{
  "num_hidden_layers": 10,
  "qk_norm": false,
  "attn_scale": 0.177,
  "parallel_block": false,
  "init_std_up": 0.0453,
  "lr_mult_down": 2.0,
  "beta1": 0.9,
  "max_grad_norm": 1.0,
  "batch_tokens": 65536,
  "max_seq_len": 1024,
  "doc_mask": true,
  "max_steps": 5430,
  "dataset": "wikipedia_en"
}
Each number is 50 + 15 x the weight over the matrix's rms, rounded and kept within 0 to 99. Layers, rows and columns count from 0.

# down: layer 7 MLP down (transposed), 1280x320, rms 0.142, rows 812-833, columns 0-159
# up: layer 7 MLP up, 1280x320, rms 0.14, rows 813-833, columns 0-159
down812:66 60 62 25 55 70 56 56 54 64 48 32 68 66 54 63 30 17 71 46 34 49 73 49 41 72 35 58 74 07 62 43 47 87 57 77 86 70 52 57 57 48 59 33 70 36 48 59 32 10 42 29 50 82 62 62 57 75 60 53 30 50 63 21 75 44 06 38 58 56 63 55 57 30 56 41 52 07 64 36 63 42 68 51 31 57 50 73 53 42 33 53 73 34 76 45 71 40 54 42 71 53 56 74 70 38 51 32 51 11 38 57 36 67 74 26 46 45 35 61 50 46 55 52 60 54 67 42 29 61 37 38 39 78 23 33 13 68 45 49 34 41 56 64 46 31 56 10 61 64 68 36 31 27 74 47 47 48 52 46
up813:44 37 23 43 63 41 52 61 43 47 72 46 52 42 55 54 29 47 49 61 58 54 61 42 53 61 24 58 60 45 63 55 72 32 42 72 74 42 45 65 67 34 90 41 88 48 46 44 41 72 43 62 29 49 59 23 50 47 58 30 67 29 54 28 57 46 47 46 48 60 39 35 72 63 62 66 61 41 51 52 44 38 40 55 69 45 46 48 68 49 76 40 71 31 59 59 44 63 58 78 42 55 44 51 61 27 80 72 45 66 52 70 80 41 57 71 44 49 47 72 73 53 49 61 79 08 57 45 50 49 22 55 28 56 41 86 66 44 53 48 51 52 66 49 44 35 44 24 34 43 90 65 26 64 25 50 51 41 18 51
down813:34 19 44 70 54 58 62 33 38 73 48 47 45 58 68 09 67 64 40 84 80 28 53 45 45 41 56 55 48 29 36 33 34 46 53 52 44 49 51 50 60 37 47 32 21 79 43 56 53 43 62 33 37 56 65 28 42 69 59 29 59 33 62 49 88 74 37 50 33 66 25 63 56 28 47 38 61 33 49 49 29 42 48 23 43 66 53 45 57 51 56 07 21 56 53 52 46 32 55 52 52 51 55 46 58 72 51 37 41 63 72 45 67 36 57 61 54 70 49 48 45 55 51 57 88 53 50 12 72 55 51 59 54 53 60 59 57 55 69 63 62 39 49 47 38 65 59 42 58 47 30 50 61 32 24 42 67 25 40 40
up814:21 46 77 54 72 49 54 52 51 79 60 51 68 52 90 37 66 42 21 59 33 35 47 45 51 50 35 59 37 24 42 31 24 50 36 39 60 51 18 62 53 61 62 15 66 59 41 39 41 07 82 33 52 61 72 89 35 66 22 65 52 61 67 10 36 57 35 38 46 28 41 82 60 54 58 48 48 82 48 65 62 33 41 00 50 63 41 42 43 41 97 58 37 52 05 31 07 52 24 44 74 39 61 35 79 18 43 55 57 26 65 37 34 44 68 33 63 48 37 86 51 36 55 38 71 44 75 54 48 73 68 31 52 37 31 77 51 55 66 17 54 41 51 60 36 55 70 78 23 50 34 36 22 65 56 34 25 65 54 64
down814:26 51 36 41 43 50 74 70 49 56 26 27 66 40 28 59 60 38 48 66 40 62 27 46 49 41 22 58 84 53 35 42 41 32 54 51 58 28 53 60 55 68 30 50 46 53 41 53 38 42 60 24 71 48 48 68 79 48 57 68 41 59 68 58 10 99 37 91 37 21 07 13 39 53 33 57 94 43 66 59 50 36 41 14 82 31 55 74 54 34 30 76 10 60 29 32 56 54 61 64 63 50 41 52 68 77 72 60 42 57 46 31 43 48 53 44 39 55 22 69 53 21 45 67 45 48 54 58 53 39 99 32 47 48 46 60 28 69 42 32 34 55 62 57 78 56 58 58 49 44 63 42 55 93 37 57 66 41 33 43
up815:30 58 51 56 59 48 45 46 76 63 77 78 43 35 35 26 49 56 38 36 29 41 29 50 70 29 31 64 44 51 42 68 61 47 59 51 36 41 40 59 38 69 54 51 38 42 34 29 43 61 38 40 51 30 60 57 32 40 71 64 60 47 63 35 44 45 52 55 67 46 33 21 45 52 43 65 13 41 56 32 59 72 56 54 70 43 42 44 38 59 42 61 73 53 85 35 57 48 47 75 17 31 32 45 42 52 52 46 60 48 79 64 53 36 56 34 52 67 55 57 50 50 54 60 57 58 60 53 55 45 24 53 46 55 89 77 62 49 49 57 56 69 55 59 54 37 29 32 62 38 56 48 46 28 50 52 39 60 45 32
down815:38 77 64 63 46 51 60 52 52 41 41 38 71 49 86 56 54 38 41 36 67 38 36 54 64 61 29 39 45 21 56 50 56 40 61 67 35 65 55 55 46 69 53 50 59 41 47 59 55 88 31 25 68 58 56 50 40 52 49 66 48 48 36 60 39 56 46 53 41 37 41 44 63 59 64 58 58 45 58 53 39 39 63 48 32 34 28 48 41 53 35 51 60 59 52 68 33 42 32 21 42 47 69 31 70 44 49 36 48 64 42 76 41 30 65 51 78 25 58 41 47 38 47 74 26 52 73 24 68 38 49 61 40 21 56 45 34 54 53 51 60 46 14 42 52 52 41 25 47 40 32 33 40 76 42 34 65 44 37 65
up816:52 70 42 26 32 33 49 29 69 61 50 42 25 45 32 52 24 44 63 42 30 54 55 73 23 30 44 46 62 50 69 47 29 32 23 60 47 38 21 64 38 67 17 24 33 46 47 75 25 52 42 36 55 53 39 56 39 34 36 29 29 42 44 58 83 50 47 26 40 59 62 34 49 50 37 60 43 51 61 62 43 70 42 78 24 35 88 69 35 58 45 43 45 74 50 50 49 00 60 54 78 44 37 50 55 57 67 57 58 43 71 45 44 29 51 32 87 58 42 62 61 62 49 46 29 66 66 52 50 37 69 53 76 70 45 78 39 61 37 43 12 46 59 69 48 39 54 48 58 25 50 55 40 63 46 62 44 48 46 70
down816:56 59 56 51 10 45 83 56 43 50 36 27 23 36 19 47 60 52 54 60 45 34 49 55 60 54 53 23 46 45 50 44 37 29 54 62 55 34 46 48 24 28 57 70 53 49 49 73 49 57 37 45 63 67 46 50 48 63 48 56 35 40 28 61 45 63 50 38 52 58 46 64 53 51 54 70 63 33 35 65 49 54 77 25 62 33 44 63 45 52 56 79 62 42 55 58 42 79 38 30 24 70 14 54 58 15 44 18 66 61 52 10 84 46 57 62 69 75 33 45 30 54 53 56 37 76 38 54 46 46 40 53 66 52 51 51 44 28 64 61 49 10 17 48 45 52 71 55 49 35 56 43 57 71 49 46 52 61 57 17
up817:20 45 84 49 73 64 57 54 57 63 48 59 78 35 19 44 46 51 44 49 37 49 47 18 31 69 39 56 66 62 44 65 57 48 47 47 73 55 37 69 68 69 63 51 25 36 49 63 35 30 49 48 56 31 64 55 48 30 69 55 25 48 79 50 40 50 51 38 64 52 53 45 33 38 48 54 57 39 43 61 57 42 67 80 82 40 62 37 55 48 48 52 41 61 71 49 68 52 83 60 63 65 41 42 26 32 60 37 80 67 60 40 55 38 60 74 53 48 48 73 61 38 31 59 37 56 37 55 39 29 29 43 32 51 17 61 45 47 41 26 43 52 79 51 56 55 35 26 75 38 34 37 50 44 59 60 68 45 54 56
down817:83 46 56 53 60 68 34 47 55 64 44 53 52 29 55 47 39 47 62 44 39 51 46 58 41 57 34 33 30 56 56 35 56 33 69 51 30 39 25 21 36 65 65 39 70 81 57 40 54 38 51 18 40 13 56 55 51 59 51 60 26 40 46 63 46 50 37 44 71 57 59 73 45 32 61 65 73 68 47 50 50 55 40 46 57 35 47 78 45 39 72 47 51 44 65 35 23 52 67 36 63 36 47 52 47 51 40 29 49 37 59 36 65 64 63 17 37 37 46 51 25 31 48 56 76 42 28 51 73 69 58 68 32 59 43 44 56 47 70 64 43 66 50 56 63 52 57 66 38 55 41 78 54 50 28 53 62 56 47 47
up818:51 39 39 49 47 71 43 56 45 42 60 33 62 40 58 39 47 93 49 46 58 53 39 48 46 67 41 46 36 62 54 35 46 56 71 56 53 50 80 44 51 57 56 38 40 48 29 45 49 45 61 54 63 68 77 19 50 44 50 56 42 40 44 27 49 41 40 26 38 55 79 61 69 45 27 27 34 77 58 59 49 54 67 65 44 22 46 40 77 36 56 45 48 41 48 71 68 38 50 49 46 46 31 57 59 52 51 32 77 56 20 37 68 21 34 58 62 49 56 13 57 62 58 66 12 51 52 37 49 82 43 57 61 43 60 26 52 38 28 61 53 37 38 42 54 47 62 40 49 36 40 20 44 52 47 62 67 92 55 57
down818:39 53 37 75 19 60 01 52 27 67 60 61 51 35 55 66 46 52 48 64 59 52 55 48 45 42 46 32 69 49 50 65 71 64 57 43 61 43 49 53 33 39 40 61 65 49 47 73 71 58 53 65 30 27 56 47 56 31 65 57 64 39 59 46 74 45 47 68 53 77 46 79 42 74 92 48 39 48 17 62 57 25 71 80 59 38 75 75 45 55 68 72 61 63 66 71 60 14 48 43 67 41 45 54 53 56 39 40 31 57 59 36 40 25 35 34 58 72 24 57 46 37 21 56 40 44 60 30 64 63 78 81 43 59 49 75 62 28 47 46 73 12 53 61 30 37 62 44 40 36 52 54 67 32 44 86 47 61 69 40
up819:36 59 47 44 43 32 74 46 38 31 39 40 62 43 58 56 59 74 82 51 49 20 45 36 57 45 67 40 44 57 43 65 63 32 62 35 29 41 43 43 55 56 32 50 29 49 57 64 55 61 47 45 06 61 46 46 34 70 66 49 88 35 55 58 32 47 36 42 53 44 43 37 48 69 72 37 25 52 81 59 29 57 56 52 73 59 66 52 20 44 30 46 49 54 52 62 33 55 52 47 63 41 46 57 34 68 61 48 36 63 50 36 57 60 34 44 31 22 51 62 61 56 73 53 59 38 52 49 39 68 49 53 33 26 46 52 51 53 44 36 36 41 57 79 37 39 41 23 54 41 41 55 60 84 59 50 56 28 57 48
down819:69 58 50 38 31 68 51 61 60 48 57 71 31 42 62 63 64 07 58 23 45 63 68 46 70 43 39 84 37 51 44 32 54 42 53 60 38 56 33 19 36 33 51 22 44 62 49 30 51 69 43 41 72 36 47 38 88 29 57 24 54 56 49 35 34 52 37 51 77 53 70 42 41 51 40 45 51 78 53 56 56 50 47 40 83 43 75 67 36 39 56 61 48 55 39 48 62 39 54 55 26 54 46 47 59 58 72 54 38 30 43 50 61 43 47 38 67 63 64 55 54 38 32 49 52 49 72 55 63 53 34 43 69 52 39 62 26 42 44 66 23 55 51 41 13 63 66 26 86 35 46 60 66 41 40 50 66 53 83 46
up820:16 24 28 21 54 66 42 44 52 45 55 54 63 48 41 32 49 47 72 48 40 47 23 31 66 45 42 40 55 27 33 65 48 40 65 49 58 46 30 27 42 54 29 46 83 90 60 37 37 34 30 82 64 57 47 72 34 72 32 57 40 55 61 65 41 54 59 64 38 70 77 25 34 69 56 46 64 45 54 63 50 33 24 71 35 48 60 57 41 35 58 37 75 56 52 41 37 70 49 65 86 82 62 38 55 47 32 68 22 81 35 21 50 62 45 78 55 48 19 39 45 58 29 57 50 45 70 36 52 38 66 50 60 49 54 32 48 42 62 43 60 46 29 53 34 69 51 46 44 60 55 44 45 77 08 64 32 61 60 59
down820:62 25 47 65 61 61 46 36 91 38 43 76 45 60 58 37 59 69 50 49 63 61 26 70 81 20 36 45 38 32 47 51 39 60 49 50 49 48 07 35 28 66 31 42 49 39 41 56 26 68 58 20 57 34 59 54 53 41 74 44 16 45 68 65 31 48 36 63 28 60 53 46 43 44 56 76 69 61 40 50 36 55 51 56 51 60 54 60 50 55 47 28 44 35 61 15 46 52 59 50 67 75 37 37 46 63 49 74 32 52 43 43 56 40 52 42 28 70 40 24 77 42 63 52 32 38 60 52 59 42 87 22 56 63 67 43 43 64 52 57 53 54 44 41 57 77 70 51 54 36 72 52 35 38 36 40 54 69 27 50
up821:46 42 67 46 54 54 22 86 41 46 58 32 57 26 46 49 50 44 49 52 28 44 31 64 57 26 48 55 56 50 57 70 29 33 38 51 42 53 25 40 40 36 58 56 37 45 75 25 45 50 79 60 61 42 61 51 54 42 24 37 36 44 33 70 70 51 46 66 42 49 35 37 61 42 55 75 51 67 84 35 65 14 62 44 52 36 55 37 55 66 61 73 25 58 50 73 44 52 39 58 48 46 77 53 36 54 80 73 40 92 42 38 56 35 34 51 78 54 62 73 63 45 38 64 56 40 56 35 79 58 55 57 36 26 36 83 33 40 67 23 49 54 37 52 38 30 40 75 56 35 38 60 58 48 56 54 45 61 48 51
down821:52 89 43 45 41 69 66 57 38 30 39 47 63 53 72 49 53 26 60 76 44 66 32 62 60 44 37 45 63 22 36 53 69 39 44 56 49 43 73 63 56 56 70 48 51 41 64 27 48 42 65 62 57 50 45 55 48 74 44 48 50 62 48 52 45 31 41 66 49 32 50 76 55 37 44 48 46 90 24 43 58 31 62 73 65 62 57 63 41 62 37 47 38 55 66 65 44 46 43 32 08 48 45 45 64 73 63 68 50 56 46 62 19 35 27 68 50 40 40 56 70 53 66 63 55 65 56 65 75 84 67 72 28 45 59 43 30 46 43 64 43 68 57 65 41 61 64 35 41 19 50 65 42 44 51 61 40 27 57 33
up822:44 48 48 35 63 47 63 62 48 60 38 46 53 89 39 65 46 45 54 69 82 25 42 62 49 36 30 47 46 73 42 59 37 43 46 81 59 54 60 55 64 44 49 84 66 23 55 83 54 35 78 78 49 53 66 48 67 62 37 41 65 49 63 60 42 54 42 50 62 43 43 61 29 33 51 45 41 43 59 70 61 57 64 35 52 41 37 55 53 46 44 27 56 61 54 56 52 30 41 62 34 37 34 61 26 44 55 43 69 72 53 39 53 60 78 37 59 70 30 40 47 26 58 36 52 73 61 49 29 62 55 53 51 54 49 46 74 58 60 38 54 60 45 59 44 95 62 72 63 42 22 45 41 49 44 72 71 54 62 32
down822:56 37 51 66 50 27 64 24 54 45 56 30 56 58 52 50 62 67 47 31 25 61 44 54 62 36 65 38 50 40 53 62 66 50 60 40 61 73 45 65 54 20 65 31 43 49 69 26 54 45 35 57 52 69 74 25 33 53 66 48 37 57 41 57 38 35 33 65 38 56 78 38 33 58 62 59 55 59 58 27 47 29 55 23 61 45 39 18 23 51 54 80 47 23 71 34 42 51 50 68 42 53 61 53 23 59 27 70 76 64 52 44 43 55 33 49 63 69 66 53 51 52 41 39 49 61 36 63 52 91 31 67 32 62 51 58 31 36 28 55 49 22 38 44 67 42 46 37 60 58 43 73 79 53 50 43 49 48 34 49
up823:22 61 47 46 57 42 43 60 67 58 48 63 63 81 34 58 31 57 31 36 60 70 47 84 65 61 42 63 47 55 11 56 49 34 48 73 42 60 35 39 53 65 51 76 29 33 26 08 36 51 23 59 81 38 59 63 33 49 25 39 60 62 58 38 54 58 25 62 61 39 55 51 35 40 72 49 23 59 56 31 34 54 44 41 58 37 66 43 36 49 36 49 52 74 55 66 27 72 57 53 34 40 18 49 35 48 48 10 44 46 36 42 51 40 53 66 39 57 47 56 32 27 57 43 55 53 70 51 32 52 77 60 63 24 41 38 26 19 46 55 73 56 49 73 50 56 77 61 61 28 39 35 21 43 53 27 42 64 88 39
down823:72 63 84 64 71 32 21 49 12 41 24 70 36 60 34 47 46 28 44 53 40 69 45 55 62 27 61 58 72 52 76 29 64 43 45 53 32 64 49 45 22 56 52 58 68 37 55 74 24 42 41 51 38 46 54 44 66 58 38 58 45 46 42 57 49 31 21 60 49 63 82 44 62 26 51 39 44 41 27 46 44 80 69 33 42 50 67 40 41 43 56 40 52 61 40 40 57 58 70 48 36 82 54 65 50 54 49 56 86 54 56 54 47 54 24 39 82 55 63 55 66 53 29 48 57 47 49 68 68 46 74 59 47 45 44 60 38 68 12 41 52 52 44 41 48 41 73 44 75 39 72 52 61 67 50 64 58 37 45 56
up824:59 66 29 50 57 78 68 31 54 58 57 40 35 53 38 33 48 48 60 41 38 79 62 58 58 51 30 47 54 56 64 26 47 47 38 56 52 63 20 44 36 63 30 55 54 46 73 63 51 50 43 47 26 69 37 26 52 42 62 10 43 87 44 55 47 81 40 45 57 40 57 52 70 32 35 49 57 23 58 67 46 57 63 83 49 45 56 50 67 60 57 25 47 44 76 52 55 54 55 59 68 46 56 77 28 58 47 53 48 40 62 43 64 47 99 43 55 71 50 50 70 39 39 46 58 61 57 27 56 60 46 51 60 48 36 47 77 27 55 42 16 50 55 55 42 45 61 34 52 27 64 71 25 51 53 59 41 63 42 50
down824:46 51 47 70 52 37 39 27 58 97 18 43 47 49 48 56 37 30 42 56 91 27 56 82 67 63 59 38 44 60 23 27 23 54 53 57 62 60 64 54 67 53 66 45 71 60 46 49 46 50 41 47 52 63 72 26 64 35 37 34 63 56 43 41 45 54 35 46 43 39 52 41 65 36 47 48 34 40 72 57 40 40 53 27 63 54 39 53 45 24 57 90 78 35 64 67 48 59 45 43 40 33 43 58 35 68 53 35 53 51 32 42 53 35 35 70 42 37 63 50 27 61 44 69 55 45 51 61 52 22 55 29 71 20 43 65 25 33 57 51 59 60 37 45 28 23 56 51 43 54 29 38 58 34 71 59 50 58 50 23
up825:62 69 57 38 53 28 46 65 19 36 44 14 66 59 68 37 71 52 22 26 48 78 52 36 50 49 35 87 27 54 63 41 28 52 59 68 61 25 38 81 58 53 78 45 46 64 60 17 64 54 49 35 68 67 69 27 43 48 44 65 39 45 55 42 55 76 25 46 38 49 27 78 60 31 61 72 84 59 52 79 37 66 43 68 33 46 60 59 74 46 86 53 48 13 53 42 60 34 25 65 74 37 44 46 44 32 46 73 55 61 42 52 39 67 44 53 49 19 51 51 62 21 38 43 53 67 30 52 37 42 52 25 40 49 71 43 85 79 30 61 48 60 16 46 33 50 79 48 42 22 59 35 54 62 40 68 40 26 41 55
down825:24 52 59 59 31 46 64 47 71 74 37 56 36 48 52 42 62 57 50 59 39 54 64 46 68 22 63 56 44 42 63 36 60 54 30 58 12 46 06 45 52 73 64 35 28 45 51 47 48 38 53 46 59 36 67 52 57 44 38 63 55 56 53 53 24 36 58 48 47 70 14 67 64 65 44 43 66 62 46 66 27 54 34 76 62 43 74 49 63 43 60 74 45 57 53 66 84 28 56 50 59 44 41 11 86 27 50 62 45 25 46 67 73 66 50 76 54 24 48 46 52 54 63 22 54 38 56 77 59 46 71 84 42 65 55 44 21 63 54 57 32 47 57 53 76 35 42 58 82 27 51 38 50 37 78 27 65 55 59 56
up826:31 72 22 67 39 47 53 31 55 29 48 31 50 43 50 18 35 38 60 72 33 44 61 75 60 67 69 87 28 48 45 53 50 43 38 41 41 36 61 63 53 58 32 37 45 34 83 55 53 71 43 73 46 53 48 74 46 27 53 61 34 18 66 64 63 45 48 45 59 66 44 48 51 45 48 10 74 44 43 66 65 61 30 38 73 44 31 53 64 44 50 53 51 45 46 54 38 54 47 43 63 58 45 43 51 42 44 43 25 44 63 51 48 78 64 44 46 42 25 72 44 37 69 56 50 59 47 93 53 48 52 05 32 46 58 57 42 54 59 50 55 35 61 58 48 55 41 76 59 57 60 54 63 62 51 53 45 38 44 55
down826:46 69 83 38 45 58 66 45 54 38 55 63 36 57 27 40 46 38 52 66 74 51 48 67 46 42 38 46 40 39 42 64 45 37 33 37 68 52 70 11 55 58 48 21 65 28 62 65 51 44 46 63 58 35 63 50 70 70 58 30 65 19 35 55 65 58 57 40 65 31 54 62 38 53 31 39 43 48 30 55 55 43 29 40 70 39 39 69 76 44 60 31 85 47 45 51 54 48 46 40 43 77 53 76 29 65 49 50 42 28 43 28 47 48 42 57 45 39 63 73 64 63 69 47 45 61 43 52 49 43 67 38 56 53 81 60 45 55 55 51 50 23 36 60 49 81 43 68 35 51 87 56 60 56 46 35 42 64 35 52
up827:46 38 43 47 37 45 46 70 57 60 89 58 67 57 63 31 79 51 35 27 75 27 57 70 45 33 35 40 44 43 22 29 50 42 62 35 74 54 73 37 50 58 32 65 36 35 66 63 44 58 72 37 52 46 25 32 54 42 44 89 60 22 22 35 14 76 58 30 79 78 31 26 42 56 86 50 65 50 35 13 65 39 55 37 49 48 43 45 54 49 79 55 65 31 67 44 28 25 44 52 69 53 44 48 33 62 45 43 53 61 25 47 55 39 59 76 48 65 31 57 74 38 36 57 53 33 75 75 38 59 47 27 30 42 39 32 35 30 55 65 26 57 35 45 50 40 52 56 54 89 51 58 46 52 27 65 45 40 57 53
down827:64 33 39 43 33 51 29 74 32 40 69 49 16 37 57 51 58 75 18 43 22 69 58 50 51 45 52 64 92 61 49 37 37 62 68 27 90 47 55 40 30 57 45 35 32 48 80 45 46 65 59 47 71 48 44 09 76 68 28 44 53 31 59 44 33 37 86 50 73 63 30 40 59 29 35 46 71 71 55 46 69 38 35 45 39 39 54 65 65 41 27 65 44 30 83 45 48 34 42 50 54 78 32 40 60 43 38 49 47 69 55 79 49 36 44 45 65 28 33 59 64 37 54 65 75 48 61 55 23 78 52 62 58 57 38 49 47 31 68 73 39 42 67 42 46 60 60 58 58 71 66 82 41 38 49 49 60 22 49 38
up828:50 31 32 43 52 36 70 69 38 50 32 48 71 53 43 49 80 36 49 45 67 32 34 42 41 56 55 51 42 51 41 41 54 60 67 37 62 55 32 64 93 50 52 50 63 56 60 47 32 68 43 65 59 38 99 56 57 49 74 23 44 31 49 64 69 59 41 78 53 75 38 41 63 40 48 68 12 66 74 52 61 62 60 62 53 45 23 52 55 54 70 29 45 36 27 38 32 54 56 59 58 52 36 69 25 39 47 47 44 38 46 78 50 43 38 52 51 29 58 61 62 46 57 73 47 61 41 63 34 38 56 41 45 41 76 44 53 54 41 58 58 42 60 78 61 67 53 72 72 40 48 71 31 25 48 50 34 53 68 66
down828:52 53 67 35 58 84 42 53 59 90 67 80 59 21 45 60 70 49 40 73 35 38 42 51 45 61 48 32 58 69 55 24 22 72 41 33 45 27 51 69 40 67 54 84 52 38 31 54 64 45 40 84 48 31 71 67 23 55 61 47 54 34 72 65 35 48 33 52 54 51 37 41 33 22 38 93 42 45 83 20 69 69 48 72 47 58 36 40 46 00 40 25 67 34 37 56 36 29 52 42 50 48 58 41 60 29 39 33 15 18 12 54 42 43 45 48 14 35 45 46 79 63 35 41 41 94 38 60 57 43 66 47 27 64 43 52 56 58 48 44 40 40 69 47 47 45 48 51 70 57 54 58 31 39 52 48 26 32 60 56
up829:46 56 45 51 35 69 48 43 46 39 70 43 52 59 46 37 59 49 60 85 86 30 48 61 49 31 32 47 66 66 62 52 58 43 67 44 43 39 56 58 55 32 55 41 58 52 53 30 63 33 65 41 50 42 48 50 31 42 53 30 49 54 60 31 55 44 50 50 64 59 71 49 39 50 49 43 13 53 83 56 65 49 58 64 69 49 26 64 47 28 53 65 62 51 62 47 59 51 43 32 25 36 80 37 32 74 48 29 59 37 60 58 40 63 26 72 73 62 34 49 51 76 67 43 53 53 30 32 34 66 62 43 61 53 29 55 53 56 43 65 35 35 60 54 42 67 48 54 39 55 47 73 55 30 42 64 43 74 42 64
down829:25 48 49 33 34 74 33 46 47 39 30 67 42 63 57 46 33 48 57 29 67 46 75 69 24 25 57 36 49 61 78 54 43 60 46 44 54 60 42 76 55 27 59 71 44 31 50 58 47 62 41 21 64 49 41 06 47 35 40 60 41 31 38 44 66 50 34 68 59 51 37 36 62 50 22 58 66 51 65 61 60 50 51 80 85 71 68 32 44 51 71 48 61 63 48 52 25 23 43 58 62 50 70 46 55 47 88 88 81 42 54 30 35 43 33 45 55 57 50 65 51 59 34 52 55 46 57 73 44 50 50 57 52 66 59 44 61 31 59 13 38 82 43 61 59 44 41 49 73 30 70 72 43 48 58 45 64 61 48 70
up830:45 14 33 52 36 60 45 61 31 49 40 47 41 60 46 55 38 50 56 31 54 63 72 20 58 33 42 42 55 36 50 33 72 42 69 73 60 44 61 29 52 42 53 57 49 49 47 71 63 84 47 57 74 38 64 45 79 63 59 44 66 30 52 59 49 57 49 41 39 46 38 13 52 53 55 37 60 60 34 64 71 44 39 53 57 69 46 59 56 34 39 40 37 65 68 31 58 61 43 83 60 56 49 56 54 47 54 66 49 34 53 48 37 28 39 34 43 47 61 46 66 78 15 64 80 56 44 35 44 50 61 46 42 34 59 66 63 49 27 68 29 58 20 55 45 47 62 41 59 27 69 57 45 65 30 62 40 56 42 46
down830:44 57 72 38 53 52 57 54 44 77 63 38 49 59 31 44 56 57 28 48 52 51 60 41 57 44 61 41 65 79 50 51 56 58 60 56 57 64 57 59 44 72 67 43 59 35 34 57 31 51 44 60 61 51 59 85 67 46 44 35 51 21 39 48 23 82 45 43 45 37 64 01 52 42 35 82 57 44 75 64 55 47 59 31 45 36 49 57 27 54 49 67 24 41 51 58 56 58 42 47 41 32 46 62 47 55 61 61 52 43 49 55 50 62 46 61 50 37 36 54 42 50 53 43 52 30 55 63 47 37 64 57 52 56 47 61 37 80 78 50 47 59 65 56 78 37 57 15 31 56 61 62 75 48 52 41 39 49 66 54
up831:37 63 58 57 58 63 43 54 45 60 74 48 43 46 30 41 59 66 40 25 54 48 60 24 52 50 55 45 42 46 99 28 73 53 40 35 68 70 49 68 23 20 36 58 69 25 59 54 40 58 47 37 51 66 44 47 54 54 48 52 89 76 60 40 56 41 50 49 26 48 26 84 65 55 78 46 44 61 54 60 55 78 74 63 48 53 41 23 63 43 86 44 41 43 54 60 39 65 65 54 46 63 66 47 31 60 39 63 00 81 58 38 33 41 47 37 45 56 43 52 65 50 68 53 62 21 80 39 50 44 36 58 56 20 37 77 65 34 41 50 44 52 42 62 32 35 56 43 42 63 43 28 39 54 84 43 68 41 70 70
down831:54 50 68 60 82 60 31 48 13 40 58 28 37 59 36 60 52 53 73 36 40 59 44 65 29 42 53 52 41 44 52 70 63 29 41 50 66 27 56 56 40 50 53 50 66 37 28 64 57 56 48 71 42 30 39 38 34 38 34 54 77 79 62 43 79 44 49 24 54 59 55 41 35 42 54 27 53 51 46 68 45 50 52 56 59 56 24 50 53 59 74 45 17 27 54 58 60 28 63 53 37 70 69 68 32 74 77 53 55 59 37 69 34 38 35 71 67 57 44 41 68 58 61 40 59 53 81 55 26 42 44 66 47 50 77 50 25 83 62 60 24 43 51 68 72 33 35 35 36 63 70 62 54 45 44 68 21 36 44 48
up832:24 34 59 42 50 40 67 36 48 71 47 38 42 62 37 45 66 80 05 56 66 62 47 48 37 39 33 20 78 38 59 32 53 30 07 34 57 52 51 60 55 30 68 54 40 59 51 51 64 24 58 56 66 46 52 59 33 60 45 40 48 51 46 30 47 22 58 47 44 47 78 40 51 24 37 49 34 42 52 53 40 65 46 51 65 35 41 79 40 56 60 54 20 59 57 32 55 56 39 38 58 48 58 54 64 75 51 70 52 46 38 43 45 47 39 61 91 15 37 40 35 48 79 14 54 46 60 47 60 62 69 55 69 40 48 66 59 43 34 28 41 44 47 42 44 55 58 48 43 63 76 54 53 40 43 55 46 57 38 49
down832:44 59 56 30 51 68 46 62 45 44 56 57 49 43 51 62 58 29 35 64 51 51 73 61 51 66 32 55 56 36 54 47 52 49 41 32 49 49 50 35 53 34 56 73 65 48 52 57 55 71 30 68 45 51 41 56 38 47 52 47 31 52 45 38 50 39 58 81 45 42 29 50 51 29 28 36 35 45 74 59 49 70 55 58 52 54 44 55 52 39 74 53 95 42 45 67 32 27 38 44 62 51 66 70 39 47 42 58 53 33 62 49 47 48 47 57 55 05 43 64 24 33 64 52 55 38 28 44 68 33 69 36 46 55 43 82 52 54 52 62 26 53 57 45 47 38 56 66 46 43 51 00 68 38 76 55 47 54 49 55
up833:51 38 27 48 64 29 48 53 89 35 50 58 33 50 57 45 66 36 58 70 71 38 43 56 38 65 44 52 50 42 33 60 24 56 50 47 60 37 23 36 65 61 31 52 56 65 50 43 31 39 50 60 46 68 56 85 62 74 52 44 35 51 57 62 43 51 65 70 56 65 26 46 67 36 72 38 48 65 55 59 37 58 40 49 39 36 65 24 50 49 49 66 80 75 48 59 51 85 55 50 38 39 61 44 37 41 51 57 70 61 35 32 48 75 41 50 55 46 37 69 19 41 37 61 47 85 36 58 59 43 29 65 70 48 46 69 51 57 44 42 85 53 44 58 37 01 67 27 57 48 61 45 23 76 33 37 34 54 49 65
down833:30 51 89 53 34 26 20 48 55 42 60 36 30 52 60 75 28 55 36 53 69 71 82 52 34 52 53 38 67 50 71 47 45 67 40 84 46 44 56 61 71 31 48 88 56 45 45 78 43 67 43 37 29 61 20 95 35 68 51 80 52 63 56 50 47 51 58 36 41 41 39 53 34 54 57 54 37 54 36 89 66 55 67 39 79 69 53 48 19 30 38 39 72 51 59 52 36 30 89 34 35 29 30 35 48 35 59 59 81 70 45 57 49 44 33 48 57 53 57 55 90 62 34 54 81 58 60 19 56 59 19 50 54 43 46 57 61 54 31 38 55 57 65 71 67 47 50 61 48 57 59 62 33 63 44 64 20 42 38 50